python train.py --num_hidden_layers=8 --norm="rmsnorm" --qk_norm=false --decay_shape="pow"
Each number is 128 + 24 x the weight over its row's rms, rounded and kept within 0 to 255. Layers, rows and columns count from 0. Numbers have three digits each. The size before them is the row's rms in percent of the matrix's.

# layer 2 MLP up, 320x96, rms 0.166, rows 194-266, columns 0-95
092:105120141125119101110094144122137137117126124099111098104113137097138132162119100109102140107134095182164123127107095142170146119160078155098131137110160113087137123132128108103084141118075142124155096115053135100153136140159162107131150132181125119138136092134129152133143112153119108155
106:121120129124161156126073125139151115135142095142152110156127150176092103107180122142121086082113150106149093132093153161176130141102142088122072120113138093154122113131100157096140114100123137114130129167151147111116150130161134117093199121124120137127117133134110120121111154136109104127
101:115149120078093148136132140121131100115172123098129145164127125140098134125122137157078150127148083114135126107132095106170112092101132092103152152161105129111077100121113091125174104105072177119104111108161117123134129132098121155090145123140091159098132144096109114141147130118127135134
089:120120119104125162115138149136162110100134095147112126103162122135074101082125124164127101138159121127155123118156098102172139129086165148139116172134157161129135116158154189112097119087151122116097152109151118106115112126095117100114133145117137159140131131105103163183142116090143157130
100:125144084095127145120123143127150128135094095135153112147113136135130128126138142176139118149108171130131118138146153133120100155122124112146146138120123079124112113164096104120120105093117127123101133098146102149152117109125134122115129051126128137077098099066068169080095132172152130134
108:110108088111101116125123140167134133145113139137110153134180057126122121138122101129120130138137104123118131130128176098145124148106134123150117150117167153185112101123156146159109105151148103143105151142089161110080121119120140105123100118115110125133092173152084117108070090130153137092
097:139108144072151112105173079085106147145156109140159180137119116118135165104075091159148122134130163135134101137140098118133154095098146130100146140133126113137177141113103111135098124089148129147174143130149132128082118120116099091150124135122103104091164137125125140134133126156109144093
087:132127106104166157121091117120091121117155109135112114133098122178137152113106144119084086105135142113094120147170127134120091111120124078125116117120106102105103151160129147148163122107162085123149143108117144107166148081084133128181124134122085149103170110095114118153111100145130156139
095:127098150116171128127126094103124119119135131115135111116158153145116148181120108148088136144116161114139169091128115086097119166110076120088089145112139124102110147093129123116113172158166175094121117134115093083137116123096156102153102166142131138142123135115167132131084144131104106135
106:127090079152137125128124081088187146128100113176108118155105149152098149112116133103080138161138125132145135152155097118089131118117118115095133184105119143153086134142102125135136129119090135118151142144109138129115124178132167119122177131112123126105151153120143173106131091147131136166
099:123103106108152113108124144107108161121141097123111150086135135135122123127080126106123157108127139152135166151125121097111143117066115145093136113110144148175095173114123111148162101119144167162157124072114186106146138142100114131109151126121093089092157125126108173112122122111089119141
105:176124143117142176156148103114123119119110098104151145124172110141126094092124143113132116148166130152143121135135079108139136108090103110125123123109140126137125157103110124101141079162152129136146132090122155168145103109136161089042116085113127147136135082098121114113125128111164125146
102:114149096085107129108142124112131084104133094108124090118127173146180135107134149112112135136142161106133115108133136134095088158159132086099102158127127161114141117171108127156147130134132119112121123181139096106146171100176115111105112107142167105142099080123125107101137167151095138119
098:123115123130170121118113093151166117128153088102140140145124132112154103092104169124077113131127109112155151105123083132126158108151101114166077131139133171146122126119131109120107145152155125125197113166128118132153143158095134128123137146138149072116137098109112158133189117162121140103
101:106158121102103145135132132143123091148113123139123130125136138121164179095130132122139131170133132099145140132126112161129128141145090125136159114158101141153150136130153155096123109147097114121138122137097127153158115139052119092120139060149180119105096123092113182119176121163121163115
093:159112133086104128120134130113098117155135122124101135166091164140131124084110110116110100152140069138112108149104170144115117140122104107114081128135147128110158142117133107119135173109123129146160144127145185104143109158145077085130102178090144116081122151113108132115087124116094124132
103:140143085146157106124096123135187117124092116141167125102147119129087148130154092093130137102106162116130145134177080126091145145116106099126142107131125168160137112161146080119126120130164100131145134114112088105155157115124129145116169158137125159137164114163161155146139146155152150157
095:161114156117155118069130129126182126087150093165141063099097155158130102102138146132125159129118136101167144117138185128121119125139149116113103109100097157144139137139123142120120123086142145131148140187112141138115143151154104134139104124100131153129131159066109139134115095101136126140
104:075147090133109092121114125129130088128091123118141145155113107134128155109148086104106077065161176116141116164133123132146151141167135140123123106165085116136170103135126125148110110125102152124109111139110130130072127119112169100115122144127126170114184159134089143115108116137129114120
109:129128128107129166100140147139159089213177148132136097132071136112151108135129110140191143150121124126112115121156084136131121132097102105123118151109149159156095105128119143150136164105149139155120134119186127131146136168146138122165160159108113148152145124120129130144153114119092104122
108:115139089125146120129139100164161138171131121120143149183128103079123167107130128141148138143137129137118131139140062108120120122121123117098106169123164120121056104096108103148127149125101147135101114180124105070128100141119116132119119160144106119095110110120160143093108134144081124141
096:117107148127142147142149114128153123149149136108111120164118179163140150108141115148118083128127134127139113120153114109167113158174157159114148148133138135131111153120125139113090152104089089113051155184142136113140140123081118112131140148110134192096120130129122158104131109086127102093
094:162170134134133122104152148100105101116117117133105144132122131149141118133127114132100089125118161136149139103168130101071105087090125131139206139088169084118149108178155166121166121136115119137152146136117096140105123124107107133132174126138138108132129159111124129097121096109091090148
099:119112114088099129122119124091097058106152143110138152135147110150138139131143094092132138143114092108150155134112156129175099139169139109126079081151098124157135102126146154128099139134102095139149094156138086107146077122157126130105125086160138143138141123125123153127130114179155150142
100:123154120108106115165138105113093166185151120141162116117139073111134121103099147159119128098109116098134138135153126170138076137108154119144154183118137124156141070119096120078141174138127121115100122149111092109137123132107150109134139130118128141100124135118166073128101114143101110106
119:113138145117142130155141146137124127114141088101115123115182128146118128134082110132104109123201143116144107110159097109109137104123080095104171145099155149116128130158124122161077150135138136114139132119075141110122139099161193096142136150165117132149096087116115158116158111144137112125
091:136156119083161166105130121097138134152104180128130149136085127132123099127137109087121150155126136151177113162136138121130163112116149144124150127096104126129130134088125169101139135095134106118160151154126115102114171107112192122153123139100091125179095118111145163122086134138091151140
091:117133114122104112098129105146146138144090142131142106124070107131102172120110119115170129114128096139142121099151150146149122152122123144131112149137147119162141135175143151163164150148098105113124099137110093107078140145092110146154134145048099136133178145139139103106143165099153136090
117:161103119127099103116114122127134078131114153132165141089121133124133104100153160119095099163174131139148162156158089121096103127121139134126165138129115109099082114161118095117142129113170134103156120168162138117112143152115165108111122121163132189157116117099089092101121100146153139137
087:077125106117138152103099161121117133150126140125095113148089077132122094103135169110112139182092172142144122142147103132125096177166130142173129152140119076128114136150116137129114134112113166103153124137119133139101130156124125109165128132114083137172078134114121162161158124116118158129
094:161113107180084110146130139091132131090137160135178148107142160132141145061186161151119122100144137143139099138117126147079088134096128161130098124134104167135116115103105166116149140135124142111146143143159146136086121171119133123117127149114130109170134088122132137147118156142138156145
113:113100098101146130140123106107134141146117124107148128133158119108103125081187177143092105117130156082132160151093071122151100133072159100104115113162141129148101135120118109122137140137083119133125135120125172137125097133103136102118107179118126145114158104148127191093133126129122127110
108:130128135102122101143155097096146107121125118145151127133127111097099067135150149104077087076082119124159126139108124158117117087132113104121108118127140156152129144097106113125145143155172159161113137150177098093144125123102106119130146134124129111091111092075159156152119120175124114142
104:139145154100188121143135097141160124127110184137089112151137115116104171110133109123123088136132127185138164120144138139127121113152124153099109127136126115130135151141111117096177152133151145131117110114136091117083159141119145060060136152118128127105121149097155128129143117152168163134
091:155158084123124110131127137136101134168111067107136138101139137120136075146156183116143164137130153107119169105123115148102136126174136162100159105102107104151129074115119119125109143126079144148172137123127121169171142149176146142126132124120132090112139116107152110115125136134102116163
095:090152153091155106134128158139141126105120083117130106130135074159159117107157127091131117082125110130150119157141113126162090121141166125160191107118133170136124130122148143093135125139098079125169094137132087152105116178122144080117124110152118101119117132146114117119148120108159146149
095:141105090141107119166159087086126137149168110147110123108124129111140116109089088156132119143186115136134145119118116090126147144079130112157105114118152100167130152162058110112131134096139119110135122100119077121135127114148129130147135087152104109079154141114099118093142134122135166113
093:103152095106099104151120140150136110188137131141149162141153123113150135148124111136095092121121108124149112168139130144153101164153139107137153085135121093114107166149136155165120166110124138125113101112092142132099117110051095074110146141158149139148131155127121119108143119132147074144
104:132102143102088137117163112126156137115129150086145143172138175105127156097110162113122150089114123160136111147136134121135118133129056102101131121107114123135109084081132189167157104156117091127124109149123137100151141142110146121165108162147112140159094111138093143131102142158115108132
099:175155112132131123158150119154081118161101088100107135159137099093064111126143120118144176144145129159165121105158139111111129127138109154104130148117142171156140186146152121127119126107113104080133106104130151103147132125161132152134111150153174117145151109166101097163129121134139124107
119:123104107121128119094148098100134144146139138139161105153156109127085134153121188106106141137170093122144160163142125161131142083141106134099140136095144172102124154121106124095098082114130178117166149124119125140109078118102154108113154160130099103106148111131123134109091116131152113175
096:151107165108108120134143129105147127137117093131148103118106132147151128157128134193107122159171130125145122146150100144114146105092108149095176140127168141119175111162079120134145105075125111137128181125116106173114132135103165162136116110161120160144126163105140135159170127110134102127
088:130108099148116099144103088080189142137150138082145156141112101129118150118119119104151159134125133121187157118143135115126127174162112115102145115123128128131158114143146161139115125116171116136123160142100121132119118154108118071149154108102104119106112166158146153185115099133176105132
109:134133108106141130103114094122126133145092116170088128175110095129105164104137158136113151156114142138128163109131131154118066093082122119153115147117097092151066128136104131125140077155144156129126138137135126105082112115111115144114120132085125179157098109133158108144120085122127101123
110:098137114142087160154147138112087166147141159113155129123140115076124128144155121134158121127173061122142119089140099132113103105093159088122122138106131138138136134166114095138136131096133153154143099115120109103128169168119126142151145108176096183109146131108160136131139127119170123156
104:111152111132133115135089123151153145125087139104121121159124157148166133093169072102155139101119044069124123080127142124137121114144123094132143121122128102138145157151124120113097134118115113136158143144150142100096153107187110113137126145165146125140111126184116115140115163120128139109
084:119146148087110097110162144115135120154150162133146113100130141095108166121114095138117060117118107132123128132105117127142122139151105127097125172167084111057108126113107172128130158111151119128155183120136115159117099119116109120145114098141096134134141096151113161122125091173102109112
103:175136142119126115116097106166144151161137104129142078168137159152189139119103114136152141107140154101087155147132124141136162149129128146166107132149118121137129132165187134155107109119142157108154109112101137127107150106178115143092149091166127151096103118164137149122145176129125119110
101:131134080140105124155148134136156170151121143141109151124130121126147113108098115097118153138109170130169163088136098131170143127093121123117091129151097171113111135103098125139137141143106126169133110122100114136143080141076150133079169148131147180130115122103106179094135125160119160114
081:144099138141125126160118147104131128124165114135131129141093134099085115082127122115143111160116117159186141124139110112175108122136129095137112140140099173164132169159130204136129151089157123110160135081146118121134136115141184147133141136150130124093090157097105089109125104122118136142
105:144135134097140134142122109074144173112121114123097140131132089088127127107093136118151152128145124122103104129123109117152158133096124131097162089163102144134138160106127163163119124156165168094146170134118158138109127167158141118124164145105140088131138094131040125107152138135139111128
112:093182107089126118126117156139113132143107111156135129134158120173114138101149127133139120133095166124129143105150147152162150083115117126121153114130134112131148103127182106131117082168112135140061110140103115168156134126118141138077147171130084124148117125100070115127147091140134133153
098:169163147127154127105124085091137144138160089113101128162111129120131112133152140138122106112127143082149148159146113131142120133080108133129131134119136140154096132132149167093125148136119141159166139132162098128139064125156181097126124106151134141132085154103194132148076111104118121106
091:120135176124102129148135110121127105146127135148083155137192115119115132084159129145103150081121092150135159090133126166167148094163137114135124173103140175132135146150143155125114126143109113159107124093119150141091118118113144120137079119103113147154110158157154098131120149177141109098
105:107110158091144151113120095175154100098142079149112124110120153143116050139124139105135127152141161104161120116179126150135168134153117101107094140112167077121134157128120136091142139117118139162172107135093119125152142147137131148122150107116130112089122136158126118117114070115155127126
100:145145121123115127155099095110116086124148125092148047154141164091102123123110124154115109095127148108166137121117159135112112145131124156117100136085106124124140141108103113126122131157171175130086117116179127080126141118125111105117118087128130089152114155139145164108162143150131168151
096:143117175127170163151157125112101128156156135153117139109112151121134136100121120103142133142115118111152099104147139108131159112138138134140155145083047128116133139155120105099109091086155133137083115152177145099120147103092133129130133166137139193122162128100136170142135115111154114138
088:113152133157139123156140146087129158083098108124161114121137165144116170137124168125127094112079132140135137177131148152094138145126127141165102172159140162158117101173160137086144142098125138145142138133158134142074107125095121110118106135108149074112140100145100166147105115118105125132
102:124117160148140107080101121139087110111082146117111127197112113165113155122088138139141096106087115156117123121142141137140143136120121178139149135123070123165104139132138130142142100132099129051124135141110133085118117152139138145110136137140107096128126110132110104118126138066168127148
097:114145182105152121134133127169106123116107111131141097124146120127105112120131082121148062118135135142122098102142088108148098145131089121154122098111150120148087152116170142106130137139105129129063132164095153144140107116158100103108112171161113144163102134096123126111129096166146115169
090:110156136173106115116131095124144105105132127134154153135132118134154118141137144129058113129125181132119104161145157150083060121113130119127109112135103153109135132111172108136116143155102100179136113110104117131162145161086130166118163138101119140144173138112103142131096079130126099148
088:112123172171177138139090113183124140111137148174109127103133100146133120137133074122130140123109124132112092101160095120134058095088112152099151109121106122115119112137138121162145152081128134157117096156099154095140136152118093085113128139128112120155136146118168142144136111149156119138
119:121189102147112116120123101157109170126143106122139110167121066148170183164139132118118097092114135141158101144141127153115119157084118133158164112110146176094142107128117105119119107103118095145142108157126169125131144117140153110113100099119119168131098140120124114129121116102180137104
109:159146147086106122110138125143117156095152090140183113153111152122125112111149034172121166118132107151154133162145155113110157127116086105107132118160123081145129152139139149125122144124119124120121136129138154100109113118134096134119131116156110160123111098137102200114159123106139119117
094:118159089140148117135145112135128143107111136140130125116149126178192121139114093133124133174119130142158122115137148126128132132154074153140117167101103087148128114120147123136131190116127059128107093156133139100131138125104118067126148154109106166097123159127173116124123092120137131168
108:109136115149137150133090153131090122120140124098116159064153152127103102109129146135126156109171141160125118115107115135110108168115116144157145141124167094185110142151155145118172115129125119089093135121111126147175134141118091133113140156121102133151149120135067118085162148122109120183
107:135133126125146148096175134165107126157152099117076072133136112112160124115135172097139118125139124155105154097134143145115108113132116129073103138100135090152112167114085117112131147100132139146089141171112165121132138139137132094098071126146143156103124133089089124096118148155112109148
112:107165125104137161168103103138120138165103156096077110116132116141144129131119115149126123125165130148137163159124129122175157112138121154147141155125140113157138148143099132110098118132138140082123129094167086124146068125133160136152080156147106165154154159098121080161132128119149104092
089:153100149092090103129116085094103103153136137107168134150142146144175131155108148129126142120123095163112140134136170112094101124118106131105107176153133122102154145095143159093155094114137148073118111160120089117136171114134104101147127127127124093110160139147132125146127179137098104159
095:123140130116100102165101116152078113151119129145082123112138089119133139137096110129106105141105113074100114109115119171075135080144146170140137116117130122149162168116132092123152113130122149152147143115114162144128084153115148132110101160086103114138094081112128115165116078110139117140
093:093152133121127080164150163140081141184133123143134111155170137132129163109128138125117148088112114105145173117148114100148134118172106177115166100124148113121176130156116130123143134100107136177088107108155133134131139160140134156153115121164151124169130140128108148136107175129139148096
088:104175115115126135105097147111126140137163140089132091105124125088110134147105123161133121111110125128133121116124136141112111126183102131094184108152162151180162143107094105121120126130137130115154114151138110100189101146114115169082148116138095148108152140169123159158153129097097138098
096:133135117136126094131124135112124120121108094166130083143114133061153131113176142125163121165086155147153112105131129115111162126158139123135087138131131105123156169115146167154056116138167108089120120109150123125127128182121135116137133132169152122084082112097128159126142115118151122117
# layer 2 MLP down (transposed), 320x96, rms 0.0468, rows 194-265, columns 0-95
099:101113102148095107142160150099103085115098118114121163130117096140122151161115117149111125091140168066113126074119101136131139121108120076171139138102129109124170118143102128117091141122172095118152108137144079117132131141141150135139134135095137161089105142147124110168142129124110179122
103:129111141101148106132123130101083100120146122176100131104112119131102152131183142191146090152086123120142154155107144159127132127113126095113093153099138098144138101091135137132100127139144173155129084137134130138138139097142103146086130109127131093156148145130072120128082095128088116121
098:091170143094077115151123116107110131082093086108117088151121124115119128133140097114107167125109119132123129132164108152144126141129120137121158126138151097087151148144150121139150104178129136159091123125147091157122098117103075147132160107171147124094143141099115109146179122098141093150
094:159172118127118100096141136167179113115123107172135138113148181130125087134102164140110122131127117068155121103110136131101137087136138120125181166127109125111164108106133097125110146153132138133117129140144095090124099104091097130145164121134129107134163138099157165151175138148125132100
093:140146068130129112098120115140112121107133154138110106099135155140120156131122152126132116170154159128131148148124106084121135126141124154123186153087153171131163120102133077139124117127082133155161130106161131142148105111107158131122146093111113034134096122104111134149123145113137115096
105:096145131099132129191114165107156139147194121129175079096160103139121158178142111159108125116108166127114122105124138120141120110127148090168100135104136092144106159115176105147146124128097152138122121134159159131110099113159098117103134134134151149141141133119102127116082138120129112095
102:153144107107156161123124129121106091121172141101132164122135127159136149124115099114118104138144219135063135138128167124100172127189141120096107094151105146136125147084097108152112110127118115123142106125149130130118105129096163129126121153147122120107132126178092116150123113112106149138
093:136121166159107113146143110131104139142153102139168153161150121168091156099102107122110118142108117122094132088127160119126126112121103105132134098140076111106095145117125160148122168133087148156197093124130090119143145090107108129133142114160095141065127153137093131161149143128121131120
104:114123116142099089169136136144106131153145115161128114093136103138110121082145129118143143082152118133159073135136146161141139086109123161112186107138124159144109104125138150134103114104102101133156134113083149128079152141179133145106154123141134099078101093147088108118160131119143124112
108:093072090129121097155140138116183165129124148187094090122136146094088140126127097135124138172128138104106140147113121131077138117146124107120090184131169115189120143119136097122134153144139110163116156113138103151133113099131152127128135129122130089133166159134142147119149130121140097135
098:090156136142162107106085148136116145144145130123133136143140125167083109084104150124118079131124098095106161158122108129072128118174123119135134148150111098125083115134119113126102150084116111136127125151165109118195125118170152157122093120117170115123142115142120113104102100155089126138
112:164121149127131113135117122121121135100122126098162147112107115117110103138127124141149108151157130184133127114172065115172151122080125093137097118109129140130121157086158119132160082169121127159133123133128127195140155095150130115084121148130139088110127117065140117102116142108162126118
097:124119136147093161133163153116120124129096139144161144138104094132139109144095129151158125116102138139145181140142129096094146096087122123126121134162090117129067106098136102115116125106161123066110164068093098133152104126116150146140122113147120077096118170149113162140137112111135134134
100:136112171095158155150108149129111113134180121148102161150127124134161121137112145113101111171120129135159124083123138147132179087125092130125121114155137164117111115133135085103100085155119129166148167168136069151139114157116136114126080146116094083117147124138125143100145115129158143111
093:122113134128168138137123124187114132153135163159159098098144146100107198100117169124139159155124122140124150127100175117136130120143126163137126110105107140131134118121136134118085077104126118133158100126125154115157079118083132102161161122136099100110138099144079144108115130118109111081
097:144136114117125120133148122127149105140122139107133073153119097132123120127131104106066078155101062129132095101101095148079095102141154114153132100129093108079124104132166157123092147152153150140151119125147118116121107079124096136138130128162141104118088116139118086097134129120104144146
099:124171149151116105127170118153190121113102125133133080148102152134104122128109165087115123102113143169139108111164132145104098110147138105173163137152108110069111147151137149135144163113117141144115121123149072103131103108122146119177154107153158123141137124169130109140151149167134128140
104:170134139111072086069157119110160129106126115136140144117129112105097139115121106129161144147137158154105156126168128123114092112118130124115145137126131098152114117134141125171097121109108151120100085157122114159099162112086107184135177122130116158138152126139069119119082126121139143161
105:096140139115122115125141139132134085087092097125103110127103096099130158154141108123133110119151180151138138189117119122139132085142115136176139128144103115160133108120136132104122110084133172142141141150119114151080104127144180099121170153110121159163170107128097094132136131138074124124
093:076141161129149134106147137112125163089137130138129091161122179097143108136181135109148106126119131168145140186141110125141123131136161113125098163098154118128083096085142170099137116138099120141148155160161090082137106114156136105122112114087153141146154147124115153122100118130113141117
101:107119136101118113141141125135145176165136137093113112107053175090153148131100107142156132158123146114100127126101142125162092131154131124102131147126128111132056126089128140137108106122114139130117101149142115088127146172136104100083113157142147130112100125153139169116160107143108175138
096:161165147143141096145113107146150130154101107127097132136114136156150154084131105132102108143154110146132118103137134138188071129106106157095177125112126101080070138100103152124149156123121127149107113130128114110113151129105111125118162126083116154118150142099133172114169128180115131108
108:162122130100133150130089120116120110117144163141130122081158063079137082142134151163131122153164114157102139135135166146118154168137128116142094071125125155138117132079124131121124149131110113118135132106098164132152142162178169126127114133134119134124124115151154150161130125158192142140
106:105138145125105173087094150159110114121139172138099102119148096152152122153151142142123081150149094143138116172129149145123141137150109091116119162135093099166098105104142154146129104138136087149102127159137158112151102167147118100116131119190117121138134114156072133100135150141153144152
147:122163111091125126118118128113103149157125119110157159124170123102159107093113174149136127115130089083087150174123113131126128192163156141141134158124145123146136099129078127110152148164118129096116153133135131122088137134102170163101147154123125171095107116131160078103125123137114129147
103:117133159128144126154115160126141139120106109137094102128096143135141122125087128139127137092147112165133098110126115104132109098108066111085169110099130174162131139121145089148124150138138067144143135144099170126172118090159172105152117129122113082111136143095156155136146119147143136084
098:103130102101165178110141120125152116149121180160126123113108138131080122135128091103157130143107109161160110170129086145152130143115134118117146125065113105069101144138133160100147126135102113147158142148134124122117149123085162081149130126131141096173119155120119162151148121136112119084
097:094113149162099116141143070111144108168163084122140089118124145101115120123109154143107109123105180125110122109092153155106155066159146130090142138112086144113109173135166136133133151140108132128114110139128115106140145113144089109127143158105089137150151107121150113167154154141161152131
108:137093127130138073127116144108148130154147140104116127074125112118148110095121120111103108142161145138147111119132175160125145136132114146128169120117142154135067093153127101147162135101159112077161155172169138085135162152109166109135086120109140156145131142124103125086154129136108119095
089:153165149138141103180151137128141134125130102115087115129101155133095152109134095097123130146108103139094101055122128143147100167089160148151138169160132116092109121169146153126118115130116116133135122132162109092156136117160084095157179113130086138137115124150134124104131145142085119125
095:151111124158105090135116145104148106146137189112128178114147123151121163110164145091167147101163158143118116140139175101071091142116104147088136118161140150132120100139129137110125082123111145103133156117159136086113102111111131096148151163129124139187141111121128149133148126145146127094
112:160129087115135093158141150130131151139095144126108143134162121108124108045141118158137121149116113113154142135121114136126132194154156112121144093174107103149079103147122120114150164083123143121107165100108161142135114121127167138139111163137113119119097086143131171092119149129146148131
098:116106143130136104151139136122124120097109153141107123078119105118105131179150119139100090142115107173147169135134122143123125114167090112103146087155157093111125128167140109170155142095180149121102121116177140079185114145155125145134121123114138106130109129102147142128162096139143104090
107:116099137132112114147118104134147146088123142157135110164121123137098148134157109108104139160134157165144118088106161113099133064169128109079114120148154106145140141107156082104140126126178117097115113128128127145098137118117132129116116155128172106114103172127156144133132184149169076113
099:132081137160169133113136108104168118078152144152112104135114118155128158168135176137084123153104117140086104147089162124113117103125109136117113116144104144106120112075120090124129151148138127132093102163151169087123119111092103100133147149109125175175103138114126136107155122124156123125
104:100140136100145102122117141155156140122088107163114100125120084144128104109123126110119136100136086121117107114138152102138134092112168112154170114109137135149122139076140108118126113124100054163180120117124118132112141115138113070134114113166158069135137124173104139104147142101143128097
099:168108123146098128123146072076156114133187101129151130108142151126154113121103144098115122103123093119113116125077145131113149142146099181104118148117149136095128103157109111151166089163126105137138131178100120122142121097141126101093146134131087105102100106106137141143099110099165130124
086:119131149129122123109147153131109131052114080141120129141128139081168095160119142115184111104134145127130123127113156117127154133131132106157107144163110138151120179130147153102144128053146113102135134140108077186099119150130109136113107120121142101124160132160150123109091162145121127118
099:135121137113087116138160128142165166123154102110097125168084172104095166107137125140132144133104169106155130151125144090158112131104100134124170150129153098140095099129150148119101120090155149170154096117140121107117095117092175136141154189141100120130143135148118118137122121120092094125
099:119116177147090106140095116075133123149170116165120150134129119168141128111138118135154147149082087109133104093122112119152085156120124102087139174105121135075134128169125130139149146107098132176145107135107121138168135097085131137107135095140167105140107146133150129132127093144131119166
101:100082129146153128107126067146150108126131140112124144155120084105144111153133133093142127132103148161153134180110137129126170082085128167127107111089132146124126128139126141136165155090107118111106129134134136124091084118133152111101154129064127118110126140154138095123106122123073151171
098:119152130124135092120119166139130174122159168096115121107122123131101132141148120094112138090104075127128148182156148160146136173197136142163116159115109108136127159136143097157156136141108102138123099133175133091134126144131082103134138126128100107156125162133130136152094110151121100168
094:108143109175156147129118130149185150137077113154127083130141111152097159085092129137117141085114146143122112112163136154104082167160126128147155155104120092103100124146141155129137139127162092157123127132130146128126088115122079128100121146126152090162130111155116130112076146134116100138
099:131149100124151077136120125133122146078142133144092127165116145103112150114121129124138165132122162162125122062086115142128106061093129110156159153137153080113095147136151122128121118102155145157092128150118143099120120133128152117169149119099156149120133114163143125130154099134068121105
126:105143125092150160119137144130113160090120130111103127077133114130141102107174143117149150156146089128116091124150102147170118141073145108121073123094120150104161126104091134137132123095097131146135067109139099090111129122105145091132152103155115148098097100105124138127161142109130097112
098:125106161108148098076131128110107156103154156137115124072104092078137144135145156136112129123092145110104139150129136152100101163162151089103160103126140153122100110100123135096129142160139125109117087131112111146169116141102121126117147156101144046150121143134114127134107092106151103124
100:111119121157124160153161108129126121108102128131106146161117090146145099169116134132122177119119207140128092178103085106120149163125163124151102124094158108137149157123146092108129141155154140142150100115100165172143133118081161156123158143120159117123114120103144120125113131099108125115
104:140150159133114135104114132141109134150116152184117152141080122143123134143172130119140106103126148132112130136143164119154137153072125122085121131168152150132094141116143090102123103120142152136137136124100162112199137164128077167100171133109154083130134097143154139129091111115143137159
096:136096133147098092129144161151133173085173126172125133103149130121132120115123113141159162149102149094190135102115125129137128093143111134151134174100151161098127144130097126106131121144131115128141105182105098155106082113078139127124123125156160144138148166141127136107147141118090143080
092:106077142152120097162119156140158087152133141195151124157097156106091112137099125147109108154133085133128065100153125097137087133161114153133143099133092111096105138156118116144117174108123119110111101143151152116151147106097129158114128159163144109133109125141139136117122139102092124114
106:118101119108156120094109150132155108178140105123101157131157144130170096118124160152127123094166091125154131147109121163149122141101095143147142125153153111164142131112097156094087165145107097110127172137104125117114158136135161147112123115130171115105142149147071083136116152118155103164
100:145127099113158074126136151156129127120133145117136110115118096128092161109142135144161101140130112174143136122113141168125152110109090081101110139134134118145131122153130127115138128109130097164106158149115136128215171112083110132123138118085099090131116088168077125138125110128091114127
098:157158155115152126122121143119102162100087144149130096174109163110127132144135147098158141085165123096153144080136121116145177159101127144122095180172112108139110104146144163116100130128123161143118114137138142150140073145129142102123149093145149151129140164112178147135104130106123095130
097:094125178123140109095145099132090133134144154163094143129175144117143121145118114133109144105146088133148113089120178162188165187157137140097113168124145118096119117164127143135119142097106118131127133147120098153127123098127135131129097114120132180143125130167115152156153156121167100115
100:110130192113122095095184153176147116130148105151075125141124143109127121102104153120140139141129109138150163113169122136105161158135088126122134107121097106134111080121146108121088098097134124147129133130120113110145126124111135072127132145177124123155157126158108086146111088169158144123
096:148103144140099110102122146069129148140109154175133138120092159149156161095132121136158138151110146136169128111166082093163128106106120114110126084138142138113094108114158148115103110125120101152176117154145112150158107108090160138145132121142140073155079124125125113096142116130161128155
094:133145163143094143154112134100113140130138143163135124094147147162122114103131150131109124121082123143152082110138122173093116141147135114117154151096079132075098156159132114144134113131124157197133090138140101107130156122104085134118163154117101135115193123122099137115170119139133155129
104:177109110123119125128137102151141079166164146130126128143150095150112146129108107183107125128140145114121121135131126127133123103110127122123142088120101143074109174069126109104120161129142144130149132089149127151139182122159162093094135140114130109106114171157159161158139182138126161116
099:084144147123144079131071149087123123141111113160146130108084161110090161082128104147117159103130118148136130106146131158131115150127130143119123136142096160103084114105156088099119134100155098134097131099131114165125092157103146110128142180100110131158145112167104118163131138131139123159
093:142125122135130132085162159156106129096128075138145140130149123093120177147164126107128112102142113165160161076126091107097129113121125165179150134121144128155126123132151119095134120131100112105104165158118117159128117117121137142150128155101118086165135163162143149164163164144120086159
096:148096116091129113095137162125153144150154144155114130111130137124132119134088135107186128160078117140154118140135114089150162118100125129097142104114156104162083119168104124131107140152113132095078108164133119122151093116112138107141107146183113091115076165145164128133133119137161123103
112:148124104100117119115148145080123162117118126099125122150139116136110150141138098095137138121165168127078180127098129120111207131123144086171089171125144143141148150095112166122133096191106145130135144127157105163154134131116141159121127140129178138139119125140098102123128134108140153133
102:116156126097131127136097090126121140114104098102132086139071121146155138093118132146107165083073160111164131125147138141101140158082108150141131172165124144105137145130158146131174110117138128111165100112141144115157142082160105095115129136116110118090105163119132115110136135105116171107
096:127155114109107090115112112081134176135172102105138134127156138117112091127129097144140141099091157163101126165116139130101132126167109148094166096150159118108135140160132159136088132101107099110133133158152104128139112119130116150116137128074100065145101170113161123132126103145134097104
109:099120115112120125162166131123133103153116112097136146108149129139155107103108123153108146135157101100176107145150152153187115120137114138115162123143084105133138135142102167084151182155130083161095133102126137092100170155151153093157116129147111167086146141103142144127107106144135128136
098:133165148146175155083157136107105127096142123130099106141135103125140106109173116136135156111129128133150104079119133126149142175125108119087110100117119141118130127118139120126158175127129087143114133116135154152181161130139154145106125094073070151131126114138127091145174144159092164116
104:130177128123071152120145129112167081156104165115122101155134138118153100128135141139143095122150147153123109102119145114087101108133138117104139142105126139099153160131124101137148110128131123149139131109113163137136149098094142093137136114143143068139149056134126151109111183126116079171
103:078103153140129133105173115157084141123129141154077165118123155137095126130182094142151116121120160129115164163115152118158140111124141133182124150163148123173128132159163105118104119088148150157141111145177144092151093121133130161116132144155126150118157160155126107140141129118098118130
104:078103113177146139104099148139132132125105135154141124132091097146097125093140131159128136136131130129145122118163116120117142097137133117140155111154123107162120128138168078144113156069171106144097091160116165129147070107091138133149110148110104093136096102134122113074144123158139107155
088:149125094141134102089142143086158148137127106161144128125132106165109110132129170094156125094141114174141153151116104116166103163135145100128143108107101141144095172130166150145115134163158109128116125159141135129120121145099138127156190141128179107128138116143165112090162120152077135103
092:138099106163159101091157129136106129145119135160122135104100122103107146124122111188126127178120122097110151150082127148157103117139132156074185144133118092098115162140119116084119154129091130129171143165124124160131147107108100115133143101104099113148116141127131101158106116153077123129
100:133105104155145147117144102149108138105085082111144128153126151132146148161179144147147124129138116125141143124129100128189170142035108135189105113128125140126122179126160115110132131148141123157140147135134115126108131140170110087164103114130144103149104135105122094131140138131153102145